{"d_model": 64, "n_head": 4, "n_kv_head": 4, "init": "uniform", "lr": 0.00495, "lr_mult_o": 2.0, "lr_head": 0.0101, "decay_fraction": 0.574, "train_tokens": 90640000, "dataset": "wikipedia_en"}
Each number is 500 + 25 x the weight over its row's rms, rounded and kept within 0 to 999. Layers, rows and columns count from 0. Numbers have three digits each. The size before them is the row's rms in percent of the matrix's.

# up: layer 9 MLP up, 128x64, rms 0.248, rows 61-127, columns 0-63
# down: layer 9 MLP down (transposed), 128x64, rms 0.173, rows 61-127, columns 0-63
up61 099:499556516501512467512508458556482539474531512532489486497551497531467513500433483501515511539541512521505483510523511440505482483492517505482488504508486511494484517464483508477484458513491513
down61 115:507540482522551519505478510528496500494477482468462544528517478533499505508479498546491518471521499527461481529498503488492473527504456425501494497516523494517471456526500505507518449512481513
up62 096:499523460511474457513470529510506493498496513511530470495511481471476545482507510494505501521512521483513445518542493471516510497532510538458470490512456473509509477530525444490549499550513504
down62 096:492511438486492469541487535506499501463510498525537502473458486505505506473498454510509469485511511472542501500446506507498515509564523538482479484514493500497520495503557488496462505537507528
up63 105:480491508517504519473513535510491516542580491478481482506548528517445535490475457503487489497472492521527499500527463526485520471507506518521519510500504487497492558502469486506468468483475470
down63 096:513509526496433476478519520464482466463511485495509540476461513525525519455521554530500477500498478504476465520506519489518490508524456523507509522506492490492479462470506541506550522519501522
up64 109:505478489536511479490541483499504526509495460468516458510524517517508483488544543470485434515507514516487479432515507469522515485487511510481467522495521507474533453525534510488537489511516503
down64 109:519508500481465549482484528459529490482511486492530511466500485517486484598473523521529485485469485464546518537494516494492489508532490516502515481477508504494475519506515469481484520479454510
up65 095:507501530462482508496570523499513531510463462517499501512535529512493454490495444491485484547514489505484484489492484461519499542515494511518498507544502485493473463519499529470479493558502471
down65 093:521516507508501495508454451494493511497523466511488502476492466506504590514531527492498550518488492519484501484474516541436501472498517515477523494487473501502519523499486526500451514456507515
up66 094:468483516511527487471435495525487518535467519478515517496502552436493497491490526492518507479549499469530496488516515504523446488519517473507466510509525478445508535513491527504479525500490507
down66 084:499488461484499530521531518538481524503501536542552500517496467535493531477503479460488519509493462469506494523509529505483504498458500511505481495464512488540484480450556501471499446515511485
up67 090:522549499475484476494492521554465468521537491516445481496532494474449473467466466510505503510505465515478539529493489496503537472467503510513548519505470512523499514522520519470507509469510494
down67 073:530483473518522491463539523490532499477476467509549449497507488458519511516517456485506521498503464458490517464534500516495491477506507526532507478487530488572512509478542516487478496477507516
up68 095:499470496518486461477554500474484557549461514507521475516508509516531540492537464469495507542517499506489479482458508508525503487535480475495478477487477506451492500544475497508512510498527537
down68 094:515517487482494513490515476529515459477500490520491538466499478523485458471493502511431468508499527488537474511510501513501435500505509476514535502515533524518491462528513490527567492517465518
up69 104:426488481517505517518519476489495558494510519467484474503532542499489518525495471519504482454531488522498491469472483479541543479509465497460495511475490488513514474494515545476495523510529532
down69 103:507533503503514494506501513521483523513513504492524502527505474496490507523508508529507527469530517475475500524494548464520479497494492401484493477500491510542491446461546521503500441480485490
up70 106:501518466484498488434528478524480504558512516520481463493516532520483542498480501483479470529497501503549484500486472479528481521510522527484496483461472474506469464481524473484508533492541537
down70 111:484493533493569481450523463524484477520507489471523519488504471505499540512518505485481497502475503474501471525533468489526539485515499501512467492530457500519559508489468508478486556481504478
up71 087:548564470489497455504535476500499490459490537504511486503484507538531490532488492523496476476485513456522518510469541490482494486478475497532485482474493489475480533528525468485540468480472525
down71 093:518471534485477539508473513508464468514528530485490480488536513463535474483547475493527515515506508450495533504486539543496477497488503480474495490448528493512521470468512508497502519510544453
up72 083:477560519482522524481479429485510464503457449514531517517478518537494478522486456490499512496522546492473501500468513484519530511472520505494496493529514513474534481470513483482527520485532497
down72 082:540467527486510460473510494504465466479531509502503504525492492493518523522509536476473481506488500478486525477508493494523513422505538571492475533506461475492505472510485523501542491537509516
up73 099:507517486469474510543477461489490484482539502537514491551509527467540520465489523476429524521543490482526501478482536481526521484507492494515445489497456517488485504508514505495499507466505483
down73 109:505471478505469478469504499513500490495452514490492518541484484492494464466533532531508534481484519570488467527495498459539479527471479467521523544503514519526519467504487516509452500501527505
up74 106:520499492453504504448518490466537489497511522491521530505513531462467478564491474499512516502500468471537487508502479472504503462460509491504505482527478514505498528540492516464466527513566499
down74 117:529500475516473497533475511487487477490521499439491526519525529499484509521529448468497480488504543507505505487494451568510525517509475524521501495506488507534513518445475495495497496460546471
up75 109:448521490520513493482539487527516547521487512546535497466501491509492505497487474505499511482525493478515494536490503485533505475441499547509512502542505455470486463490496467445530512539491489
down75 109:498448487477539500552518515463495482479511449511490474537489480490485512475479514454487498508497527532518513451545477483479512496542492497502521462493475535537513548512500523512515507524489470
up76 099:516500508539499465487474455463492540505507483471498517523498521480510506491466526487456512505505484534457491483528474487503509516468488496474525491447499485524562491491520518469558495542522528
down76 101:498463553531504521464504505473509517515475431521494492486511481516538484491514489536529503484512460490521500546534524469463462516440499499506500497515506501508474507522509515515464458478505531
up77 101:497555509512527530481484501515528512551485523455514449506488502466528455538501486496487479529527476484497517517509498453478510468463472504496506500531520536505517492536491436513487496507481481
down77 101:515481516500521521503502475544449462451504501538502520504513494465513506448528493461526520523513545516551513497508516504485521510492504518463515452475487531487511525465500489465464504477498463
up78 093:501485510499463480503480501501460525524488516520502470496500506514490448502508503534515508492539493511507507505493454499507544518432531528524472492522502509532558461494496522510448469527472455
down78 091:481474504507499456524495457501527489474537518528474508492472491518479499472521500548487542534500458507520491480510465514515478511560486493508475506478571480478455525505509478490495526530481510
up79 082:509466479499501512490457498540514445511492491482469468508548528497490526532496541450500511502493497445520530499491456527510504482525460516507505491486467508479475528531526520492515482555482510
down79 082:535507518482505490502548536501464517539492463527547482468488483517505486461485448524537513508499517466515513438516485485518478562488525525492468473494491508474516485487499530518490518493481510
up80 084:499480499481522525530473474430534493496508555478496536507558473530540520507489509523525492501471500517463487516477482487489522514481479522504521458489534502501529479506487534514473511541511464
down80 070:524481495511527492511471527529515494442491485531500493475455474494500562521510508474517515524527480499455488476508531499463528502534495480517508480504495481551523461457520545471465508496492517
up81 100:473516472537476505530482509511481520507488518505510493507514475463486505452464506496461523466475568501468487558500491504482504497529526513472524456505527507519509437517508529529526503491469512
down81 090:544491488449510477506520509534541500476535505469481535492503479485466485526524459527530491497525503466518497472505517524506513513504477438504504453500491502554501474457513512489486529481539476
up82 088:524446490499492487501528484514423481510476541490479515514488511465483529498552487546523526538498479496508521476494507456486496471509527504554516478527500524483496526465481473490500474492497520
down82 092:465515513524508529479459548484503491498524479513493529496536468500469518475515522493458532512478531522459511515520470467505490472504518458491529504460469534527539501507524494534441503491510480
up83 095:472466478507491478505479518518531534522479500514470525506512489533455462509499574520437490529533481475464519513523487496505497504522507483519483509486501501483467510511477554500491529470455500
down83 099:555493499522480467472475490513492467456478535514477476509496483493512521519543504520556515503498498495479448507481464520516471477484495494490497510499491491515544450537492503572519501516521516
up84 108:479532451543488483545469479479509487454493517456514491494547512509475525527486481499478481497536487518470505489508443519482496549524505496515530451498488501458507500494516530490488478474531514
down84 098:534474483468494492507490528493482505492523513473531503530511510495514485524510425464536508480536513483468473472492508558475524492474470464509519459485478543532521524504464514500493541505496510
up85 093:443488499477526436517491467500497480497516552513548499531474475510481502507480478516487495511513538482508513471476542524519474506480486496468479513557522517521509459520477500476489527471515470
down85 090:484482519497507501492494480467495519473486502510486508467491508462517456484463499505504566511516487510482482510525494509479504537497587498522485477502487454494519545518491516514514529557474463
up86 083:498493486513494488509504468491506526509506525520505524507517493517520506520495523498484437498503545496521539477484468459547504494502418507492536478458497506492497471507537564461501494519530495
down86 077:508487496517505495504491497513546461490443481471518484541488499482532476460566495465554508509507484495457501511515522503487481470481510487454482520541507532497530494515484522517515528521465471
up87 098:519493465492533509499488504502542462504507471541486515456462515485556501520512503435522492474474486529492563480484506527491513493511484453523470531514509502540494492509540517520488499488483477
down87 130:483500517509458486504507483500465529512524532446521516511555516512475484490502515533479502504514521459506462489497463486502509508477508595503521513484475500435496509522485493469496512510517501
up88 109:532477474498509480513540465527490498454528528477535538552459452463488506511498529501508519511493521499475511490514553489478533513517497517500463499489468452481500489468489500500534505526459508
down88 118:531542538528509552447467460489487494485481490477471551495481519490487500482481503484502537550480513538491486539482502471503520502514505496484533517492499506469470460537539507501487489467490527
up89 093:529517519545470500438529512512509467480494506481488477505488510516512535498485505539498471485518473530510538455520506520487454503513494525463453531513490537490493474531466524494501533477451505
down89 099:498554493521511511511498515462489498488528499529496523510467514466501499519463464494548572518508492492482456510496515489510509495532472463491530473482463488503544453456531476528495520499495491
up90 110:502500500513485477498492495460518517577480481465520523504548522514493440511510510557520515504472466477483483488543493500487489507511501476526539475501508522504497464536491496484499538455496535
down90 111:496505495519500525496506489500550516505491490477479483503484487497481547515534481553493543490552479498514482504486525512516466546475441469495517497496539505510498550460506458472478465483480523
up91 093:465495539524497519483537510519508477459477479502531477511516522545499491520506496460527525495472490518442468497497520530455492490485512529469495495462556478478506478548519480479510474490537499
down91 096:523533509505556452478503504487506489533512529512469469507525468501516539491513507530473488528478483453548493471500475500534494503541458471499500486483469515521491467472483481509508532466520541
up92 095:523520510507504533501525497480506471485567520496468500448505494517488546532491445538470486517475488550507520489527498465476496484489532514490478469481462445497516503530510485510486532504495515
down92 092:459529517510541433456509460506529537538523521508502500480485505511510527480516524471558479488491482461499520481459502506488502441491498514452509530489497505517530482506527497493496477506521499
up93 106:524501508571490505490500483472501480481508496502497533552513490451495502478515514491477506569525507504480497477501435495512477513474486497483476495513523481494502514489485459509543457500554531
down93 106:514551502509516521505504483490506524504486490460478502502470491485511490527446425504538511509491512517525476472567509533503528497485527463510463504495501518488517446507529465484493531494480517
up94 089:474537493511524481468536524479460517513436486490518480465526492467493476465501522505487484505490523489532547491494515492493490522488448535502501478511486536540511498529501480493495483555506553
down94 081:516537492527528452490455526487537552478473451500509461523488511506502494547515466526476499522449491480487504515480509507503508504498532562515525509484481471479491485519491463537486500488516483
up95 097:495487521514475502501508521510511555504472561510525428487491528520526520474479482478517487535516502505525452477539513495469502527485490507478522481515480481470486530501551524473484472497496535
down95 103:494470471496548505501547521491486510497458476489454489517499528502507513477470439493534499494475541503517518495497490460521496507504542508479569500487481484507491503445532513498498492484549520
up96 086:484513481507488476485491516532515462524518530514480441508479470505502518450536516456513503541483478469524534435504479523508505468492532529518483550491499512506491498534498490524511510531462490
down96 091:546523549498494489501506508461502538490493501455474542468512524534505472521526454544514478480510532476480486466520524449509504516520473474518530473524486493475501451507485481504510514469492510
up97 105:491517457508515504489500456524462496495501494490470520556497517528477499519443517509505465502482503494487494495508499484437502490512539529546489512456508488511528453543523495488488521452538501
down97 124:482501477475528493490497512448482482550505444510478534536495490491506535498514519468491514469504494515474521509535508539490497463494523495493521487443488483550489538457481551528506498516490513
up98 110:480509531537516467508532485459488490529495542480498493495485513513511476539519462477551454501527454475511505500535508477487522503489462513507500451550475448491522507509489488507517535525495521
down98 113:549504472525481513505553489440477499495513488464494523508472513506526489535485468450512529445485518494484521507518529545509518520539506500505506465495480479475532500514468522467460477498500502
up99 093:536503501510494534473506454511460497482527488533499479484494510510486451573484493520509509497511512500513489461518477470541493491478477503516506518509538465482483450491518498463525498440513537
down99 092:465462493500497529512548482544518470497469477494451509506506537514504506477490493515494495541461499541487514493449577458510537503491531529503468504486497502493510505473482480466518499497509520
up100 103:477494525510487506502473502477449506439548511486532516514541527482508482502537522502513513453463490471491488508541491563560489460508502487525500497496470508481535522490509523474505483495501496
down100 104:504501442505501454466507497505518526513497518518477491519530508520465508527544516486490452496488542528503484509487464584502467537505470512527482531466519510515473496489481485470484486512514491
up101 096:469500491486494506550488520525543495511499530487451501499486483552539483493513536516493518506486505508472462493527496494475511468498457536526545474492445517520533496525518495460470454495497481
down101 083:475497477536494513510510481494529496422499464539507469511469497460545452502520469550460519520501530530493486504501516452521519484509517522495464480515495510508489525513512499513545481482501491
up102 102:498486519511509528495504489473522462479509505479477519503513532503520468456527500503480525514506514488496485500507530503476496476498533525486525581477461501503503499461450485488477536469532571
down102 103:479496545514516526499513521483548490484504515500515537492478464476506514489524498517459469477522456487493490521495467506460511500500535532469463495542508444514508521468554545471497513494473495
up103 087:542536488509474547475517503477477488470501481511448494500524528505518504504499474495457517473483570536525491494492505482493503513531511503542508556487506497473515461491492466465472506508491456
down103 097:444491480523492483485443525519516494501531522471502490548562465496454505515522495496480491502544472512478485518498457509480477495499475488553494468480534502521473531504502516502510498539524516
up104 092:484478450524523506493533498509525508479468532493525538454501516462489487484494503483509504538528519482462498491483511487528473537495541523501548489501446488478519487495552477483482491556526509
down104 087:487531466499443493507488538501500525533501507516507472496492492533507444491480501540496531514454461548490486494502456508528501476520499509471474534472512502516510548491445512545506484510492485
up105 095:499525491483517450482536473527507502475469510492497561493528544494468550513497481481485514500494520489474502527483541517483503439489502498514527524509465484491496574478490483482462511513505505
down105 099:518473532503518472476478458498515475513524501504477482506508482512499498516496503538504487535532507487483530436528441522505497520545482451521483471488515550501464482500503472494532551525505504
up106 091:490508490502457541505534496502522519531510488539530509482510478516461496453472507536493479489525523520513473506488454480449452542475471519538515497514530473523481541520497513478490522467488493
down106 096:497481499496490514522537514511484514506485505468521487486512508528502492513491518494479479493472541456517545461492557527556512478494537507476465466479534507482462532485540460463517467489523487
up107 097:529506559449483466487488453497511495484471503500494471487494535513522475509478494544515523526485503488488474475492467478498521500485546530493511502506538524543550488472502479444498473519531504
down107 110:478528478512494477471475526516516483467499536500468517523542508484509515447546459472550552518532503488498484521459512515540491495516504492497458479509520514477527504537474492504480495514479458
up108 093:466539482505498505521480470539526505480516537481518515498517434495473483498528476497493470478442500506493527524482472551500501496494520502577513518506476474491479502509505487519465526534520519
down108 104:504491518453510506480494530464498475516501489537497545521487518513499479449502512497529523532545464474530488458508481493518476509511488506499465452550520489508499523512485528509525512488477428
up109 104:523504512556496497497483488514480535464492509500485481530499500538496547497475558513515505495499535465512445508494501506506502491467519451512476533478494529446552505483493454505490479475518518
down109 099:534471481450523470481539496524487485494512498490520547507513511469473511521541466526513512462510467486535465458512524502502493527475492497501508466520480487542430496538501541503489507510493506
up110 095:485509472502507432499523510520496484523525498508523527478517527456478507462512484475491484483502510522514493549515478466488510515535513475459495469482507490447479470571484530530522526487506494
down110 082:492483521519498511471435517516483503463490536527485470469505511539518487500501492489497530485510517542496471470498524498524491486455543547530504487489531475489520507541518487443478457533512505
up111 115:540457517467483495491506486501474494454524533502544523539506534494514544497489491501453524498538509503518489475508485503480483502516528507476527492492468496494539433563506537494492480489491486
down111 122:529466473498518506532497540491511481468545504522501447509511466498514508501514501485461525470521522488512477525469479511487476499529524517469542501538518475553506485527494506499512473434465476
up112 113:479458521487447526487499496423527517501495516475535538498526497481483488466509475541460512473509497535484503500522523501533463551482488487507503526498500499505552500504493504521453516497526506
down112 111:513532441509529463551470510523500518500502531552479449530448520510480487471532501496511495547486521538511472493487490504533506485492474500479517510480476503487483479531446499516492479506501521
up113 095:532511448456499508515500431510514514514501501488474490516538503476534467484504513530476525512506499518532473465496466498493527519520517518464552512486539490489463458503516558502495505475500481
down113 085:480466523487567504478495503491490506480512473512519480467492504502514544446518460526517492510516494495489511532522500498481519477497507483478514449472561504567480508517531466523493518471484497
up114 104:486496508495508504476482487457494521480460530525453486555500484479487533502505501494514455523469521468525468552518542492471546528464555512513492497490509508457514501495493494459525502485496486
down114 101:523491483499476507500502525542530511455513482456508536495483462511489458478542517547507519473465498523459486502466508502482485499513497513488510526505505482543485557469507524461492493547469530
up115 092:511494528513480477480500528510512485455479518474473524535490557470490515471497540488449449507479521507495506468443473481509494504529513510534485479535478503536510525495535514513535482481465493
down115 092:491485553511523541499494469494493465529500517448526495487486498535531525478489483521539491522517462499497492517527498472506528431496463490472506499524526512511485505497471526493480556486455523
up116 097:500449535494516459507536520519509514537508531504494526506515473502502477471470505506476526521524461537520514494473486491421545488491486483473505466513488542483478493500494460490521541527498484
down116 083:528482470513501499472512511531524528506459496493472536475479505505535457500464442536498537492497532558480501504494486483542476466464531482499499529493541495528459491505519516501485504476491468
up117 099:544545467533473492475474513446516522472504466499507502482499486531481529523501502511520504504485511483449489512475475446532514452489490528479477505492521515481530534515462538485469522500518525
down117 088:480475509492502490500529514535513525510473498550468510499503464527518488498520472539465494494522455492510455491503550504529492527489516520504487485543516476485504528436508490515509501481427479
up118 100:533509522500500526465513485507498514503496466500526478500525466522493458463499512503510478544546440518543476469488527518473519462500508466518510506537474537517488493558473502462529512487506497
down118 086:499536516490513523498440530555494513470469500555468519488500464507515518497532492510470488516492528484493525483501522478433489492537510536482443496495485496495495480486534464497521502527517514
up119 104:475508525484496475513468449517500475499486497510478530497512507536552542526479523477486474492504505472462491520481522479516476407520472528483540500526470513520525506491510488517511534502502510
down119 096:470540531511497503483448490477560515517486495519495515457504515505486491479518531499492552500452492469503494478549531461535470509502495501487524498480485519513477488565473454504517494500502511
up120 118:471513487509462499477449505515503512463471476469509450468535552515480490504457493529489464500507503501494494489483547504516516534491523509517507538513507548479510511497527476480450478501550482
down120 122:506524478520536481565554482544448496511497495491496542527506491503521488519467479488461485478520501499467497517534509500475518469472471503492490515502493519533506499441504519524535454492483481
up121 112:486509480503492534494536554472534523514502489508505520517539495456458480530485486559437544487497549472498480504486496485501508517471512503479517522494516481458515457487470472498507476512508494
down121 121:488533497495467551515488535449515505522494498490502475477543503530496536503525450518510530494482454495526507516466504550522467519504493480510497509510483475496460501499512532509458477444537502
up122 096:502528503523492464470517479518463489510532485479499513517499474500475490544508535527490538529529525476507463518506491550460481509476484490506533494478529509516536510529464485489485419470505513
down122 099:486503499504509519461474503508497506530465541495524496506543437513480474462520549441532527503527489500475506501496515429506468481528492490475531533512477493541510496486510508503514515517508479
up123 108:482489534587522501481514490466480506484504481518432511529525526491484482484484473511485502542543531479493512504500479482507492539506494481509523446477476518453516499537505492490487473488494506
down123 096:510513475507559519535482485488475502522536490508493525491553514489497549444525476517483518507507496494522478523521527449511511496507470468500504494472490494484526458448522508527491452462491506
up124 103:523475515462477500481456499519461479504517496492490544515472487494510475471453486538536508493488476502503475533468472494536511501548499537476512546493457515538529478528471522519494522515504535
down124 115:482548498505478532471548487495515509560495469476461496525495521526495456491481497464534549472524441504491469511459506495514473501515489490497514527492532519487488468487520518491482504535529494
up125 099:512421559508478494498482498487510528478477512544504515509483538521493532547466471526483490509518505489517465496502510439492531497516510496490472511540480483516487472506451509461491494507498516
down125 099:462481496512536521458446482528531519537526490512505481500527523497522496495503506511475487530471467476531487552464483491499539505506478509512482481502482489532520552466513495464518489457541474
up126 097:508543528483448487484540482508480516504485498526487446530497499470513515516484487494527520529513554497516455513464477481488533462509475495543480478513523520518501528504523483487495484488546551
down126 087:548477499497515466456479491514520455501497505478478518492461502529509504494524555519463474503515437492509496516539476468485480511505507534487493559499484466507491493509503549513509531504485543
up127 095:495499535506509535504535476492476474486534515473486504494516474501455541475501488569487527502574531520510461471527508479522505484475483464490515497504526499480502541518451494484489474497484492
down127 104:498528478492510519539519554473508495520501470470482494487527485506466531476523476558526514488536482475490477523511481476540470515475485423509526475502524515511489493469488544490500502494511473